python train.py --n_kv_head=3 --d_mlp=512 --vocab_size=3040 --activation="swiglu" --norm_place="pre" --norm_eps=1e-05 --rope_base=10000.0 --beta1=0.9 --lr_head=0.00826 --decay_fraction=0.74 --train_tokens=279300000 --dataset="wikipedia_en"
Each number is 500 + 40 x the weight over its row's rms, rounded and kept within 0 to 999. Layers, rows and columns count from 0. Numbers have three digits each. The size before them is the row's rms in percent of the matrix's.

# layer 11 MLP gate, 512x128, rms 0.109, rows 225-261, columns 0-127
100:452494508534493495496492470512461398525536539484506468539465451469462476533553500474504528473496549550472456568478464499434589507472537515479551472490506548457481459453460500482427466463518374412530504521517433474495472525466437546513510576482494480481598554524446532462445507446479467444502490496496495449489574558506457532534496541495453445490495540556522500509426526456456507440476
096:495410547482580536475476474473443469450549524509514573579500516487466479511505480467473588482432491490503492501573492487582510475519501522518626478445545467551449505520498481553589499519501582506499454488473487483507502505504459552534534547565428508498494454479495459554507500467478466555512547529444530521486477456552504542526494521483405484537530583434508519494507506480422482538465
097:497542509552514427524531470470491482470451466497486514430577491476530437527524502568453510609524501515456472470527470490504539454412536539503474561518427535579463403485467489524526531481509500519474514459464507440465543456478487508565483515534523513454500455559485533524505500496425511516502558512463536555509459536483434526473473477516447452501573474391499507491511546534496478458386
101:485484374471477495529523443554529468495481497515441426434456530421514552451528495499510536461538477475547531472541485585540526463521462486553509537538473549568518496373496525456486426499503514517478469477452460465388530518485520524494427526461496452556463466522447502523529455480529476561470504475461482495450500468522545513491470490541449511471487495558492569453443518491430526492515
107:485524592534474496468507519587468416402530468528443498497470484504489602513561435467537497474532510440485506457461472542533463476507489553514506491488493529516471457485524579420498541451578461511502543490490503497498559494426546535528467445481515481564446515387506515433592523453473500507545502510559540472492519493470440523422491468508438516469499535476503473519515546497495474508551
103:590508492470491531525547469479496468520462492460467449507457438454410479478535450581470512537435530479508490479482549550560516474471512514454476486437524500525503525400515482566504508552478468445587466545541423474408544496524469536531472517528568486478550445474559479509501552497486502456548469495513510492498603468515550522526508525510515460507571451582476435533489565524495493500546
091:521536474465483584502440525556496534510516485450499490477473463475508558567521510486516483489485469536461486489530460509512452477506484478525476459460474490461529493459482549468535524509487435566488567559484507484476550482404474493534457524525530567478575456488565524402598531469425408470543530542556510446516471565442504510571479519528409508470538557463522519505446496460556459551495
092:499557476505512474428536497504515461486477546467449475483543472480462529532533498495483536563481513467537572507489416428519478542508539489500487393580520530526577519469478537511561476459537516500464469452510456507537468488531470503540480537522433508503503500530502532548438492452469525457503531528558527512562574450556479536499517537590498502521445517509408474591485566525553572565573
101:492506513484488499470528475484473521497525518470481519479551467442426546562533481489482525447476470525487471515546473526509515478551429372571469543533462469592521512537482489505432523540539600438484456476525494455445501409523538496517476496554425530483575524398489470489436560544474486465514561467486497516465482493502489533551479514483424450499453467518519526567493534478443482545548
096:434494477462524548480484443433449485449470498513470496490486452448469546482543448496529465475600504490488430526514553436485501544545520461478540446498529557585420458516452481485501470465459548528449475514523491466465549488495516520525512557521464543554523536482504467494516601505487461514465440528471471498459396460539473494469450614545460536499528468494539471433441544566508500484528
094:568475519471489495571532433463495451495567518506515489535488527542562540464497516585477500422548446534535478530551527511552455552482460474520522460442512520491501465524461505428445544508439524474556478463432536445512515480488522485519516462512493438453486569474477479461487526530499487514494487451493477507428585543469508515579546410430533482435527447554557433458449532543489448459477
092:492536491564455510468497473529490492514472468460489571473503533480495523504498472456450472472431534496508523512540452463521593498483470465513529478569453525517487494497463470537540522509445544533504482401557537459505503555454540576449543486530465525592543460572425578495541511544493436559568495502591528512556463468563491499416453574513556538498509493529521529515481437542477513539532
107:463553490516461557503496538435464512529459485423467492504370469551513522417493548466507437460510477475502440475528510484549577479402500482513477488534471495509567545499453442510464499474468526556529518450517494498520461542507509446574487523430479493550568432387433506479480530465539478552505460461522521550566463559546495526474479503491511514452483515483449512518558486452513488448492
107:515468478512495523503547578465511401478511516575531465523424599475554511472509499501470538496445521475546517493547432495482528462512537532488562495512523397500493483482466482467541502539527471515477548490437440489529504540501408538508526414525527536519530439537485522492567546553472427547547550555593490541506452462533451472460478473481416514436459516473534486474508505497434498479510
097:508489501461514567489576482543548490511536522444482539479544461531527571455469554514469500475510492520455517517540477441465430456446528528574477512478449455431515464524448553516525433474425490535510537495625541521463454506474528532542540515504542495498539498476505517470521507474498499513498513508529451587509552526475469590477478498422451449455497544462524515561490555466541378487546
109:464505462558467527523509505456527552466483469431456473449515499532494492510505567523616507488426532477462522495480458523541531488379492492489476515555466448473493563512512517507435448562557475450503465500428440528492528404506495537470497461448500461530532467526463492433449510513445421428480410470519506498474527482518534414457490461501476514508480541489503574487520576485480497440510
104:580499596451517472548511515473528424543460458513520501470463522538468553539581519438505439576438500532509465546532543464524529547487527523542525516511527498532571600507548525507504489542517485455458472511467512495390541517438519511501449535436548502464483503455480480489520534425510508481568512429497496523531523501465475484546448493535463504474446400489539492527452532425487475448474
099:479500546555555442520460540477456511480558445494450523507503496474540476492548478528456472517557532497539481472445478419499471454431510440538489447478465560462543544472549546452587570525530452512462476497497496482502511447547504537416578487453515517386543576430437428459532558467513492508564518521525470494471575475464535473530489487510435458499460487495481504497527516469438474485496
098:519473540492482478444529495463486449535462423519437501488475579454436539538579482504409444511488556590414416416534446514505462478463482505459577478435536529532542496447516488390502421492551484523511524453482500549477479533468483494531469462466502527447500506455516454475503486411432467494471517482496512558484498487529485488494501530485544551488470516518491463531518502544580530483482
095:444524514507514492568502578524470445533475601446536555535486570490490526536511484468535453439499431587435494514479461463590604504520519482477475529521509555537513464522492448470458424545531512482536516544495439522500551514459513558511453508504532448541504526403469488481536521531478496580505514467478520506471442474550549574510550472525489503453574524527459492486476481473560487457525
091:516502523445533570492431503527443489529513596471551497540478574483482497483488519467482498543545473430444509562508473512537521518519594491556559459453507489505533553489498466510508509561456536515516578524564446513460503510561465451430571483534494595525511467476450570498564504536460574554482472510475546483481500488476468505479452473450538447489556508461596447502528538511542514510446
094:497516473500457522427502546437519465499463461523570426518487532533439522475490538564490486481476460439472537433580385458588415464496515549408500553513436456485564521473507512480515490534508556528504503510512533458499478547475571530505526454492465559473529519490467449451475468445518487475545526553481461505554492495524439472525506529578486577463474549469502498504505445501463455436509
104:496471493493516494465540518477502470550524535471522528423479481478575548504579455529475593556452520478524570462446452506401519584478461526454466511510476506534517471486497541498527533568478539496477462493532561511417425503540434512532533483462459515494431533498485589527526512491525481494522485555552560529516507537532404464532451481485458496479532428530492437500472568500485429443473
098:495496523553483521535513485469463489567442532432429531540506495499517531477525534475510550487494454431521451556511431459524496495399532551449553473521538513482521627533481472472503522543523463471440507528501486438560512457517543501505526554505488474536515535441464484445482547443595497459510527454506399506578469498494515411482482504523527490572493451488530464463552511468412492495500
095:515443554491491450443478584598513527494524438451575528530557478471538474522522530423495498550508512502531501426452519523590540484504442468478475514519472489509527526544544535445550524504508534484491548504501512457548516560554477439455469526498534488506501471518526558573476435462508513453490477463555434473498545487569558516548498406501452458551473546556431477500570500547508541463481
096:455497555500497467429516555483504525504428475475548469533531520457489566555546464548486535496477486511508501506492435516557551546569453503529508509471461403487412446460491514508472372536492538441506491540542488536477457521447527529480524515550533474434508477487544459523430485585485589542505448516544502500543540491496485405497485413479488522534527519540446483499534528514493467547556
097:469458454489508530504503450484506559499514516462508541520553472469567611483537441542526462521483455487490519492489436557596459493461440475472474580470507507474496534423477529528499576514447438527485463449508432535523464495463481549440509503481527448466464538529532444471571467532479458488543496504538533492487431472498500522505460526552465531507518529514522542545574537447477397420431
098:456500527483553466550449477465523471467455548539504503517523489500470572544543476525559493454514562460468459481516439495534540485478525441533533511509470535483457480434466510499569476494487484536514489518581502491571510497547412505549496513460473500523540469501473538533440438605470500506494516477619521576471510580503557403440520456458453466499507548568542513455489544526472508505430
100:488515502536523505470464556479532459462491484525543517576577485498527512460510430479522435488535495524493516463477456464541573575473491453446526531478496573478562566495431521482531479520564426467515621506501494458514525550460547456461455455498592507568509499487497470487482473446519551484508464563442480425455510464531504475594503513535502507492494464588487505447546535448506549495465
097:549516525498536480497388505490537541473463496473461490498489458543493469475548492478427445524471457508526466563455487513491484557499477544428476408504467461535438478518494463422476506538468446521470488447453450461473537487468411565478509516487553474586533456486488586550519438547553464499454459468523454547468534519504528486533557435540434513575485459475476459524500485426456511475495
100:545513525540474448483503455412503534506481553497523503524548487456427500487453557552567490500495431560529432449492453517503578430549509500482482418555547441484501491531447471475468480459542534483499433511497478499499519488491510512438463541544520524480536473530467543488449560473526526460535526481481500500563480537530462497448451427540470562493479506560489507513586482399376534502480
085:513521467536565440488565482597555501446523463494566561574530500414511553475425492441446489545482519480540509469457526461575593524487591439479507505507496429497561501453520427532514494488462540436470536462491536484486543531553504542487550461439526464445514458487503537523470516453485440512446443463460481515504520468489478477515490499498476574479551461484503516550538501555525476458533
095:463509560489459510559497450523524423469437505528512545501499508495417518486538441498483460590525505403500474504513437506455480552509483541530495437490575472603539492483503501459484525522454468524437484523519474563507509483550479512579498532377519477516505530582461504508522505511419525466534483546495526474493471562425482482456488418534518486512450508549528594456496510468473481476529
097:461498502493532455438499488425520547470476460498464455505519497475511539504544471494486515527454549554452429371506496438518448526447358478500511535478505495490496499532471541507526530457413499550492474491501485485443568444499492417520489455498531512490498430533475510522540492508512518530485495473499451518582548478596442511455485466473498486531537450492442543464453550540512565472585
099:514398520482553536491516554520431493541467542516545501453485512475543472534484518474454456549509517570509473428535496460515543529545480439437548433500518480584516476406455481516500471514521426403515487548556503455499517466520515497524544491488483564527507481561508522540493510524564472552517458479538474514551481537523550519441424538575504393502515510476432536489508541520466440463461
107:454422566520509496504491526519456460520570472510444487550515543521572469430532521522467502524503503483521520522511552543519474508484534417477491458456428437552482394483497461498491483523469495524525530515558519503524522559424394553505467477441477513485467544507552511455543438394516454507488523513563469516450500468509550458557497520472451507524549554476497507383527485505537518442490
098:481534497533512471470518412498401447473482515557421484496462455453516513571506501526512496513473503478504529505533441464512503532490510564464514447452516510476527497530436504532522458578504539428538471442484550509452577519449563497516491594550569532470560435482423473503518469489477468580454466509484433451552507553466518446501496496502515569438539556571469462482545520450483475491510
# layer 11 MLP up, 512x128, rms 0.111, rows 225-260, columns 0-127
098:562385507473503534582514528523540590501482574526528503518519503550500484383560504553511494436515531530499482558523477484521515467528531448511384517448536533554549506519533471500480486528566455463470488445477544508529515482532557515534526500542499521511514508515467496468577570536526513552473545506479484566511531526525503469431421542538538509506546566507505471544532441531475524575526
095:537449524397561541467496489439476532489459461558510511510568514541537486471481470443456513535464484454447548534453451491434466504535442537511531511554510455524516599463500481559601507547488483485484573511465545487469531535454529500541572561492475550509530492575536483546467465472445466566463518592486495476460523468496524422538489521532470527448530505489462438541512543499524447502499
099:490472489477494499480439519470459451534476539574521540517416459483488530452596445483548451518431487461553523507433436526462500498488514455411484546506438443443534557530415490526467479544559528536511527546540482504490486444487536500641547487506539503499499532535504514501528451486475522448526458489468487483523463512505474464517535556506499516536511573532545431496456450474423481563474
102:443445558475524378448506544483475538511543508501494477437453495522498517471539454392488445490562496537450468456476570487542511509580530501481472522451510546493525515510482447530407525448544520462497541509532466438519519572475459590433449436486451476475460578522476485461477474474527499519525494497508497457510533583477515514490458470518508465491434528530553542542532468557523503554466
110:465468505499455389478529536500514490475468453474508472489505483579513477448549475499547457503535455468524506460492456550603431452539518514551539432522547565499493487482419421434542494491486518469447475500478527424479476479537507503464475525536536451531553458436502578564508475449527463543538511558480479563488427513516466499506506505592486492446493503500505409517512533456480552451462
101:492511525474460440448445445536575532494506540553500534485522427491481491462553494496468473548471470434479472494524475525496531525451482462499438481501482456430551454499512541533556548449549534406482487416424425430525502564542511535502443511517594493499577521466473502436525485496387449498526490565524594488441481529464548515482466496505500498506496479519525486488512539443478541501501
097:525534492530523557473420478449526499501552504504553591525486611507517402447513431428497455462489455483518512473423491442545493422495556542473432476524554459502505488449462540526488485468472460539453467459512523530468517506522495505525581474526451516458520515531520480485576555439418534476493465527481545523455524493519477517499480431404490581506514516454472496457500523550512532512471
097:481568529525506582602579503579523516506504503472401526514524466465505491433530522519457530453531472450517516465458537527445520486474530482524513504536511448468449485542482509500541465549559475440474505508555567520536484497494423513573557488495450489577454480471511466549504463471528493431547528534562517520473589488543476525445502464594495446499481550476471468414512520516496447529479
109:530524458451508595462528486488460549483467525553491517492492542447558555495492520444507470546520514503523529529530437493444472527485509424496487559469567509578478449472511470473493535451519454517500469476556507622495550484450520504518518444560467506514421466517550511525478451545443472446516519581486498502489508568557462558510498506491467416519556507557516513437440454462498421545554
094:523440548601543541444472458518539505535537511516537438438484498531487537598432527530510506538495585509464516574460443530475464485455474457475511548503534543453540477550536541483448547541446499532502399508560490528523453526490445509470553487531463504510498555460479512521500431494555529354518473521556496442546535514471534545526507456495505529511514531484522490491465496526494511441463
099:533492436440480480477465528467589526442560503490503502540503588504518550531525498517569520521531444477485419443529495506476553490586548525492505525488478577490445461555503502452514478458444482553533476507451420483459470514547484506489559406436537425500414499535464495481548487501514499459478538505489464505590481466496509494472467538528549474509504458483452545467520531532594580492464
096:491460508541483534553539524448532570585536555489552485506523537526574517532539472484483525591570477464486483466431454503433470493408575558493558483524509554397488549524524521440506494497433443519394471488521483541544469468443507487497448429494513490523510500518523486458489490557480521469507481526490426574522543470414448476486506516519425484467504486500473492472498487475495449529507
101:416612447512427489494551553506573486556562478519539476520470398567497514450465477507545402511514496476445471507466506503440476498482515488515437497485493484472502449499419472436516469516540457469470435421470523556461528524518543509488499449432436509505507476482476536535542531549421461433515466511509483537459510491542468560504509472534477469516528429477515464513476443447516549505524
107:546505542476473494500501480510501508487448469495488524494465549551546525474507486505540560517506508534542476552415503466523545482520492536582523445471470484475531478473528468470548466475477435538472509482522453489442532443506548541495492502471518576575540473453463537527535513575529414531522462541476544503584469486585500477468443501535388448452466587448480494462493421540405440499495
097:492522534475571462520467439444577526518471495511519459441522497496518559494465524530479530595555535505491564468454479533410537483484516437509493467507470498523499513421559453591443616530537549430550513421473471522517463457526488513479502489542477493505516496522484545583575518465486564499459448478512526459497537485517520503442428449481498504516508446477457534448464452510513426510512
098:483486460547444484496505558486479534513459564548475493564573480504507508555447448481483478563460534565535580581484531441430494437507442475517514438540502533470410466489507521511520472516517444496494491452536489539467447519523559472494564542479492438629498428521469488513527486471548541451491490513473462491481511476469532446435554469511461404564518478513497541548476468507500459476534
099:490489458484457510444539521480454489509485473508469423488535492503435533509432524463499551571462565463507463486485577559510566463513461532451508464584566530553537506455409492443468502481504511587542506466504441515553445477483475572564526501511507481568490500525514504461537525450479515532570458471453474424474470537441469511458497445463509465472498561498588501459518490484447548564463
097:466544602582512513533537445517525502504449524404510527525557524577491459572524521507562484464514501470483502481490516438572523526521428515504472498529484491539492511461568436463536526521580486494483456455422568566582468506505513559492438530506523415458473573506528528502492542428508543538567537504541465494529490520503497520468523456532516508503502481444509476475509482468453569461427
093:545466476532510544484504505569459499439458516534527493519583482543512536491443571509550506506521510549473598534512457483578468448453497531546468558498470465467505423439558595537483578476530528501432505402513475489429477508478485470548505477487498592512525485455430502486522502496547485462522513537518479504485507443429547473523530494469473515515485444454442498488593494439497496566508
108:474539483511499484489471482499523471397547473494477543519545438478469603512478537508437527523552595424504542519501582497553516432530512517412499448479471516513539417466509501485497520477428534468488412487565471528470524495553542541494554514526515487494500559494565505554492475500591436562542445522466508545544509566481498487532549475496497493477470497459533429499544486522568467535513
085:479520446494435477605470463482474480531503527522431479483539535529594511480583482560573513472533506558448474472514523537483498402509553505475445509504442495525550548475436428487558510529526493511586475513473503523492426455431525548503559459499504500548460483500482493546537519501468462531453435457444516465467564499537533521503518511479494569479534487475522569515511485593496517424532
106:498539522503516403537511516519474492532469532558582515510519508523521390558490469520464552492523571501524497454493607442548478508484561436515475503477441552540557491517517497488520467474439511503512538430550522539529420516429512495464429471504512502462516615548503566547498540436410502507496515503487488543447450522516548529545486492484490436546542479533483520504544529517466545452504
112:524498550467560497537484489488492555512465545536459519448481520510520485502513474518480499431474427470509545534524570465431474501538444469512513464560589453534472471547459524505476488548426475508629482498461475484432451480518574449443538520489517538444521462480562528521476472450425477514495495431538525583520555547546484450448438482429534496473483510447540515488549469516465466458538
102:608544498475489427460494534456502515402450529534436517437407547527517525486472521438504481493539522493541426505469483477478497494469418527492494475530563460466460518484507508569559461456521509436495541533491486485485557409478502470417477536488581508490465570485540494433532462510465519468477506626498498466489507515497471476536452506517502541557444495531505527504530523489497512412520
090:493531461498498462616531490494508553442478512551438425521467432494484553411498466501484518479483483524429455485492519480478546465489455429536460453546550468526557548520521493476472472512548471518509428505508438572529505387479515503513470492487581476515499471513513489476508536488568466552458537523464498546511500536574458524530526478538506544584556476517496471550433528521491469531395
103:452423490471467530392443531493470545497515455534460535515404445493455513515418514460522453490406498543504480480528463528553466511483483518536481574504569539451469523454467491501427526507471554487451497435447533524523494433525546493486436505526492524558498505573481528480502541527537538489465477457452456495439559504480584527488583425490498428496511507558488481543512521474554487476512
105:481527488551525432483469514531497457517543471575464492505469504461454556482483489448454507527519495453518598473488541542466510544540523529473474491559482527517480541496441520547442523551542505505546558567459467561441467477502466508535438471371487491508508474543439441482449439486453529490470490585504539537527510478493507529566430520476542573476571425538561563482470512558502507486496
108:538517524428486535491477440541436518480465487503497462504448455496464444525511504490539524574473504549472469450481453519465506529544506491426614517491509414529479481500468531514502590500519447483509522433435490465485478593522437536477557440529481451506506525531530441514519548516463586527485490479481528543480495481508514541481409557559563498525440421428501526488546546528485472438466
105:452466535516531531527471486524398505472466535562555519440472558498480558508474486501508557478454460492541495534510413558484557515489503457541516448499499476520528480524456462489534498544537470416528518497515536528497541525521458515524549539451554473481482590463425432526534531454510488485445552590395486468446532451532501488539454416538479494439481511544561496450528464451539536495536
103:509573483424502517452516467519530446512509473517523482477486516533548550503507441454468497554589509606487420605483520506478493549532467442548512428495477542524463512404477498485453403468477452453461440570524457464454493534506483480536519522495490497479562555491513498469514500508475480452456498457532513487459517510570552548532466474494473512481527469489458486518474546403582481503437
098:508510552430473497546554507449547525445465478452464535508601440449521446509536452621504477534561501505510479500470504568507489526514494473491570487449545408505596491533464486478496474418501465565485524569486496570507537489515492501493509520511471556491441557481497505492481510416439489474496477489573497485537499524532496421475490502484491550433494522476500541544556409488514445461513
092:479515488507520559414440482529417517425464485471501458489501516504493554531542591454492467443486495536517525452519512475499500499511416562599498455512538481560505522526470543574523490544541467461522556581586502555455467546509504507419574517558497476491485499589401526484542519533437526480456455483526464513475442440531502497529489514445473542491483508435470527533522508488504482495495
101:467454451528514534475490484465540541525486615480539476482500586543485484496542549528495471488470496461490524471469433506491492527503437521552435520562504551484540538472525514462522515467586489526557522516507482486499488592442429487512522532561557512504493517512525479537540530465504418483501503479411362455459560517429485426502532446481506531536535454516524546482473488448542477558541
102:531461479469481470473535451493472512506566494486469580538563464509571464469545497435533556493519501520480439532537606459475531523584523483427518510464531458523480474425497533529525535515440530508498530565478500467472485541449508462512535539518452486494463554483433467432480495458485549458489540499460586488405489498439459495514430526508531540600488506460436459489464489506409494493478
095:438536534550489443496518551520624472498414531490456428530453509522456497508516448489575490506553459522520555538464446604588496479501481543533500483462504464535480494479463511466524499483543524437441458536461451493540549472518525473487546556503535535462463505454563516427531465502467527483567533553525551436506541480565496546462546493482495554469466416545473550500490492522469511486518
100:529499477489486465448561593525519518544532475579457546487604469457488461482477435596510535507494527502417488515457478546527530500456490523498556544538491466528501412503473480499473492489518474510501494508530552561454444567497528492550426543587501524547496520487524459454457518479522458496516559493540424474522506553537464561496510584460439508440473537516505490508533454472435431557500
# layer 11 MLP down (transposed), 512x128, rms 0.197, rows 225-260, columns 0-127
101:472516537513453441452533485432482494469468521475532444475549452505526506503516436513531490541548502519519428546440493544505504503444493512544577451515518508616490460546557521491442548497455439487557509486477493470517496567562495541463499453496544525433595496490463524535504454573511485469475499489548480557480492492475554489523496554408513463449516543511526476579382549524457465535497
097:540446549497503426497476541461459485492445444580505511471466588510500522515457494463555423509498436492445418535437460401528496432561474480505467513448500526478543539444414507597459477531411434569494480538515479518509455522524462522523525504515496489536539554492514502458479478454521462516502496560496530540507541528581512476525449481455454526498536515535490569473475439515472519501472
097:502495490507523455554521503527524500561489473508438595507456513516463547519502504497461472530428469477520448475534449579461449487480590555474450515492498506491534559478479539516506522487507522507535647488479496482453545468514466459487380483564466472549565498469438442493498427503470467525457557516430534497540503522503508430531495449538473550442516479480553422512488452484529464530482
100:466523513419494536507492560415491530539503561442530492487468534480492484509494520439506437536489480436522414473503408521454495483499414510584536451452501538554480568505482492485526468493459478513499429513507498619540458537576473495458484480439473412516495474450505456493518535500546559525442428475512510468437495532512503453509493503518464488502525491553532507562512544538507560443434
105:495447473455555502517555499479516434549459518443463439508471500582494546455496427474492532474485538536471524496536512478494478483551476530529452588462480562543452516484420506461492486436527506454471574536459478423432525554493479502510468530506502515470497526542450527504545573488498526498495446496499509531515463518525474464542535519489484418575577502542497442393560401454537455489484
103:529541515552436488498498461404521506537533425558517482479550442484505507527580506525522469480471461433476506503483497469493568531478417511422473517528508533443488528553466450475421514528489508524581511473445474541520500516495475622495459424476538531623480451503432545485491517484535482589546488484390504517496495501466510522514503480488494462487453489510506564506516475492505563518513
097:521611522488530492551559490544502518532505440495439396465509513464510546532450523522600460462491530497482437564538510501439520528517443554508536466466481467524524534478433448545475529480474474448521499441516480468492530542520491523500504536518486498492513550526564484566435421519532485527498553598491452501564539558440439530537484505512567481532523472607531513537495473520490483533468
091:460460485472555450461509485438514455476522505474487529501534510529506499549473428516589472544508552546491542565580454526494537532523447482497426488478497415570488440513525541497526541398495456462494497494542465569452464559492498468471502484526540503499514468519469565544433539575557525485494584491506488530504451504473534487430506518539447480495506506484531491541428443501589594496541
107:541513423542484541539544505492532481550495496515480508523423467393451446496412516479454466489477462459475484516511452469463544538519427419546420590465480500479535469475449506543428560465530468470483475484515590539523529536472491484532437443553512492517433516524514585503520514557575562553503510457526506480468452493489467554484514477524499504466497533481472563469477467466565503492545
093:511519478513532490500491506515451491481497490538485514512517545483480497461528412503518498361534451520438425504595566441518498509433470558544588496546497427479487460526483443461512432427498512506493546486484527517485550552552524520527509507479522486560547466498522564520498483522423525455453541446530496481458505504568501436512442514476447587495543401524478506472559481515534490527529
097:478480491512527484475489474504506554563498505563514448514428424478482491505495445443421495544478509515487514474503479497568483560488546477490530583441412484549506528531540543500493470536469536496472454526497537540535513556572484478552529426533508532504515507513525489487529593419543446512534500501513523526538486504507480555508540456494488464502453558466499412355567426550447467492526
096:437553451539528464466476444484427511491437534516483423496489502516522482476496453487476542413480452487449509490514503456472593474521545478494516544532518401511394520508494448546546482577552558496474489461518478502507450560482471457434583514507485477473477465568488502459531501554449498429550521558471473470555554442516472578456476569535523520560490506503521493476480469498524533489449
101:518518460441484486546460434498462529540544494484483421477491485483490491501480503478517443483546412491458524477466500529518493465468495510524473605485487572429461550513580467470572469435504427437516451479516492471528512538473528432503511547566499525560459469505469450501479461567526509527493476610524513450482523548554566468443474536449481481552566479488496456540549464415524528459514
108:483490530561532488492477522494535441428521491477496539452497521506492502539543522460561504639510534563524563505423483542418516463522431552535532545489543419514516529470471421451531491495509545500412492497466473499493536513541516516459486441454429512546525481460521494485533572516457445526517447478516508504524471515518417487438478551453471500498496493565528510516589447526462424479537
098:524567500495545454472525536396546498479479412472502512558441497465499519479496513527457480504632511493463511486560552462465383409521425532519522527477488568480495490557501529484507502604511549524538486488470487491559431536488421432501499546499515444498498454464486479522488515469501496523498520535558494565459457503477553532462544482513521555531532506483493473530569498575498498464496
101:557515489546528441535494508507504494532442539540529519482483499521478557562479484489537486572510505640559514509575493450482482501492471487470501484532542514426488504524501523432474477557564398477556470501544472429460453523493509562426598501473519516519533551518439512446532477476496519444517488477434538497487502458494553536525476443482426476412548446529477545542476479498471542500528
100:542452500463509556426480486469537451551458492493515524568558541519500558454478485427456583509521457434517557512483518539485448550553421525483506487461555481490488508543596461438473497566523517515459509483422486472543467463546502585520462509444485489480445476526493535528461536475514497499470520505431411471464492499484530431421504465588552475502527529473544471526493477499483562517440
101:495505475429501531476489452552512508555454531529554533455461495531526552506469477498475497483496544500476565480484548511545493510535470536537544510518507506505420437519492543465454473482444457467501502467530496512599500455417499503498502543491565502452513560563512457528530487521534429507588513573492479554519533464484568545532482483506440520514559619555483595547557500453493514466406
096:497468490463489504493499533522436476487498489529493533523483536510500505520533424443531445500486493458452413543477567545478514575512443460530505512502472465437481554492404475546493531514434497546552457532548525543465513584449461471570582533533425521532507423470536518437467482443441492549507475589479494545500509527568504538470538572469510483537495437573539485499496535435512507463478
103:536419535530570522498533435512468549492507463449548512427509465502544541518443449451512480457454522386501474533462441600523510568499515492502528515499505524475464522520466471460516488450438518518496519548492510483484423467477468367466525480468473549567518477554494415587482497515494514488475498500509533508552553501473498470558497458505472466498469492559464534526499501456427414510475
085:519527521504465476547504601429544518471526427569540567461470459501468527523469507485478525520527568440545476527505486472519558525450500455515515500533438552496523475473513466429538452474466466446460496507500512585538630475506541483569522536440497457540477469467547407514466449463440533422508476467421490518530468542546522516457476532498485534479473499556515497506462500498523430501452
101:549513527548521512555558516488501458485531506531468468555491523571354509515420571451518499495461520473460513499456532482524430449485618473502541482482529490447507512464452480531528466536526520454520498602541566535497518538471510486465464568522533514532516469511536456446556496439495517500480515550454444517499471528514500516536398469468548472411504543497531535573522534516510512479506
111:413521490497473534510525506466402505511616473547553485484551531518605494551556445503563478476557473551526520476478504485506526507510495517462577463478525521523461518445508548464438522481455551605482499517474493524504467500491584497457590558505465506450472483510523515476475447505502513528510509517425561506527544554490487523430512444529558539521522455457485528598512510553470520530512
100:586513492475540499503520480508492513518530477482571461512497487455466466450513475504449536549535568523510512504453543556541536513593494508551421503511474527410581488434484491483506468506505471417489515528462489474553501539467469511461473470490500496434479532548526461504457494508529531522509473442622521462466488478566442539463558399453438475512503524497512590505482465427458457490427
091:459489534395498477495450379448453510504493510514524472504478567599543489497557500537481486535492530500571544550543495500453470505521561538528518511504562469530451467415515461526539511474487473519485523534417521476446499531484464496552490533453506509559446444470525510587521484531502497407523497512439408489571501459509506512481494446486530451445448527479527484459439457473515496473564
102:430435498535481477556502568433492440488499528529570468448535449497540496537531541425523537484455557487550447503480533525468523473528491501446510489442531453442469493431494490477507495515547522473520559503470542562506497483553569544479467515539459494549481464547517507493493586436561591517510527455452564463526415513521500461423566453434507490479535489464474408502461487524488521538507
107:465544433469561481513547478583509491407534504488525517456544516472486506534470518492491494416499516464497492534506518400490481518544483489520533520551496569401573493467462514499518426444581434499550550481528438504503537441510487515523485540533510509494434509521503556488531535501539506477559497564553530467511528519612523469512502493535514542466506440504551423410452485497444548528521
107:445541478572495495532509492511539574575506508511551560518465497438517483517457479584514519422421516554486457492502498536509554532533537520486548501522536466514515487456502485510534481510422441467525522530538514470496588457482483536505466460522477490534565490486519451482480538496518460461531521592523472555508554511478527566462436515478536555465549495628421438463561482518484459517422
105:480487511488571504552510513476447527593517472448514504544517506452526450501560497532484486461555529509429574478490474468482481479470509516525453516508501570545597561475513467529497504487539528531501570389449461489508435555468524540527546485494472527546489483522502488498525512509471495485497499441430474495479516442646479496606500528531535514487545556556500518462453513563440531440531
106:488471502502495497522469540475480563557523569485501448533412497494529517553512504483533491532404510507480486597529460475558515520531462600507473483514509539447464479487422529493462498505452455539546498534530464448566538499470537459548556512492511471421500512535424545475502465549534491436484364547461467511481478486533482449532527434499483513491496464462454551599527511503502551550485
103:451536510571497515498446518536499398573519518500485458508389476518477515482535493479422552481467486482460531539541523518445451455485609489552512557579497498534483496499470496613547485479564501491547565433490445480514539546513512546483497450515562452503538494475499494554503475464527444473494497513491490579419489505526498531565533562459505460418528522516529491466463535520514501552491
097:543564481461514438534439477526507487551531478533483511589521446454533504460492439544518537503529514421534438564470493503500515548495643442495494531569489455514521518440585530489505461439531465545483471491454599450531454518570463498505524472463549505515531493463518445533497475459580467528496540423439450483488500526468487446516507514517493503520474514481533473506416517550514511547516
100:491526526469478494465435548509458491443562472517480486468524582506428535492511488494515485595445437486563586549546523543586536527498442537442504489471456532507536465497501472381452512519496436537478505468498418432529577516540400504515510515487450542490449497493464516524510523478512503460490500541440542533524415500454510479550526517466462505426530520452486528521541468517554521523509
104:547542473471454474508489483514504525501510482450604525545461473545503480516449548464495594480507497500555474471487508482387521510501478431448503504468525537531471482479523453553427552485518533551517571503464520483477420450519527462538455515591491503549491429578409477459467590504562488500496551460559535522417483545481444547483460525535469506456474485473444472513481480498482527499470
095:527488474547477503546550477431476502530520481519536429505532474547458476494497584462473465463511466449450489444494451516456494464494523512488541587485495453538532505495523466498516438524491468442486441527514507498557486544499523583487437530506528474504510405579552518483434513538577464438500409447517408582480459515519549507470493527555500411511501495485489543489517553525476501406541
096:464466465502557509495462528503429485515460514470534494479521504503455523566545514447528519525436492481459522505512459495436490495466480584569497477525529437547568515461538502477484444550500486442490503572417506455477544436506487566597518508475527502520481531541475532463522502530458506409437510506444445402491544454485533472531472400506574472423566505578498532485530496471493471512494